Each number is 128 + 24 x the weight over the matrix's rms, rounded and kept within 0 to 255. Layers, rows and columns count from 0.

# layer 3 attention query, 448x448, rms 0.0162, rows 401-411, columns 384-447
[[147 159 128  74 137 141 149 121 149 112 118 149 114 138 137 139 162 101 107  98 152 126 126 149 108 136 158 142 113 175 127 134 111 131 124  88 116 127 143 117 150 128 178 165 118 107 126 116 162 143 103 118 142 134 119 135 135 163 168 113 129 154 102 110]
 [108 136 149 137  96 103 126 111 148 111 122 131 148 133 115 153 143 129 108 116 136 123 150 123 130 108 144 160 147 121 149 147 143 143 138 125 123 140 118  85 149 157 121 149 118 147 112 107 130 145 135 131 105 129 108 140 104 156 130 133 123 125 129 115]
 [146 119 150 118 141 116  84 115 142 118 129 127 132 128 131 109  89 129  88 144 121 166  99 142 154 121 113 104 143 147 105 146 109  97 126 163 128 152 115 142  83 101 128 150 157 108 125 134 133 184 105 125 126 155  77 140  89 130 132 154 127 105 133 124]
 [114 122 106 138 100 122 147 155 155 118 131 111 102  87 153 128 136 165 144 129 161 140 130 139  98 141 142 149 130  94 152 125 100 108 136 165 110 114 119  76 164 141 130  90 100 136 156 105 143 165 165 131  84 138 165 122 106  95 138 132 133 120 141 127]
 [144 108 125 130  88 139 130 128 136 122 129  96 113 122 128 132 121  95  91 160 115 113 156 153 142 138 143 154 115 143 111 114 138 113 155 119 136 130 136  97 115 161 138 121 121 145 165  97 113 126 136  74 155 125 115 107 135 163 131 106 134 107 100 131]
 [133 108 113 147 136 122 123 116 162 142 162 143 125 139 131 169 126 103 133 129 138 117 120 113 153 157 151 111 158 168  79 107 149 122 163 102 109 102 161 159 122 105  94 139 125  92 143 153 142 143 108 158 165 164 105 145 141 163 114 157 160 142 143 148]
 [129  97 130 138 109 148 135 140 122 139  86  89 115 102 118 103 109 160 140 141 129 151 115 137 126 146 139 130 145 142 144 153 115 110 161 184 130 137  77  90 107 139 151  92 163 107 152 126 132 136 146 160 110 129 142 136 136 113 114 140 139 116 128 177]
 [142 117 135 152 136 132  99 146 120 137 149 127 172 140 120 133 123 125 145 118 154 110 107 123 142 113 124 127 119 110 130  91 113 128  97  99 143 112 159 140 155 163 146 148 122 117 116 125 133 106 124 149 127 123 153  91 128 114 116 130 105 169 148 125]
 [121 152  99 158 128 118 140 115  86 131 124 113  93 131 139 120 111 128 145 139 124 151 153 121 132 144 139 123 170 157 143 134 120 133 112 156 143 135  86  95 114 186  93 122 115 150 174 125 145 158 162 128  99 110 151 133 108 121 114 146 100 114 132 147]
 [132 111 128 139 151 121 157 127 103 107 121 150 164 124 167 156 117 138 148 133 112 104 110 111 123 183 113 147 107 129  78 145 162 137 147 102 113 164 178 169 114 132 136 146 101 131 163 119 136  94 149 159 155 165 111 149 144 131  93 139 124 135 169 148]
 [158 137 147 115 115 109 132 122 111 144 153 137 118 150 136 134 145 125 139 127 162  99 119 112 112 155 154 124 152 156 103  94 169 148 109 119 116 129 171 117 118 134  77 152 109 113 134 138  81 147 171 111 141 107  92 106 156 152 154 135 153 125 145 103]]
# layer 3 attention key, 448x448, rms 0.016, rows 401-410, columns 384-447
[[110 121 119 106 158 141 107  67 131 144 114 129 113 100 131 155 155 114  94 144 127 152 116 123 157 129 109 148 154 128 154 100  90 116 110 128 135 130 122 168 132 122 114 150  79 115 140 100 160 113 112  80 102  97 142 119 140 145 111 108 138 100 109 100]
 [116  82 169 158 112 126 136 142 130 114 142  99 146 141 157 106 104 165  92 139 113  86 152 100 119 147  95 132 121 125  80 134 163 125  99 147 170 114 167 133 114 134 124 130 112 107 129 101 106 173 140 143 126 143 119 102 142 116 109 128 121 167 133  82]
 [100 130 109  91 137 143 144 176 173  96 113 140 133 135 141 170 154 130 136 149 104 115 136 108 111 137 109 106 138 121 130 155  90 123 131 162 123 125 131 134 133 165  99 134 126 138 168 130 134  96  66 125 114 110 137 127 153 139 135 121 101 121 119 118]
 [109  99 132 122 121 120 121 134 154 122  78 110 137 105 116 116 121 163 128 139 129 101 166 108 101 132 155 117 123 134 125 160 151 159 113 152 140 130 126 161  91 135 185  81 114 169 133 115  89 143 133 117 117 109 132 120  98 134 126 142 148 123 112 137]
 [120 124  79  97 144 128 130 163 109 110 126  75 147 142  83 120  91 134 125 164 116 112 148 150 158 176 142 111  96 123 115 134 122 116 153 112 144 135  86  94 105 139 153 168  74 117 144  92 138 157 138 116 153 125 147 129 120 115 118 168 144 146 125 135]
 [144 135 109 151 127 139 168  90  98 154 182 139 116 122 138 118 107 124 134 104 126 124 116  74 107 124 136 112  76 128 111 172 135 131 115 142 127 128 124 173 127 126 104 138 117 138 122 123 116 102 101 104 121 143 125 127 111  96 111 121 126 136 144 151]
 [124  93  93 134 132 146 156 121 122  85  91 173 126  87 128 142 123 116 111 135 127 108 137 105 136 127 147  99 129  90 137 180 126 173 128 120 131 133  78 105 132 143 131  76 123 108 108 117 113 108 110 111  91 104 136 125 135 172 147  84 131  93 125 133]
 [126 152 107 115 138 165 138 146 130 121 127 133 116 127 149 156 113 111 134 114 125 126  84 122 134  92 124 179 116 143 167 121 137 121 172 141  92 124 179 145 126 110 108 121 111 123 116 171 142 137 105 117 113 110 127 142 133 155 104 132 123 164 127 106]
 [118 166  97 145  99 210 118 156  82 114  89 141 103 175 121 117  81 137 123 110 175 117 135 146 129 139 180 111 163 100  94 117 107 167 137 137 106 141  89 118 106 131 144 101 120 137 149  97  81 107 122 111 139 100 140 136 148 157 167 155 122 103 151 134]
 [148 164 125 151 173 103 116 157  83 124 154 127 116 137 158 121 105 138 100 104 130 163 108  84 157  89 155 127 140 134  75 115 151 119 132 152 111 163 103 190 153  62 148 121 113  95 103  90 141 186 171  79 129 165 175 163 108 111 136 131 138 138 142 157]]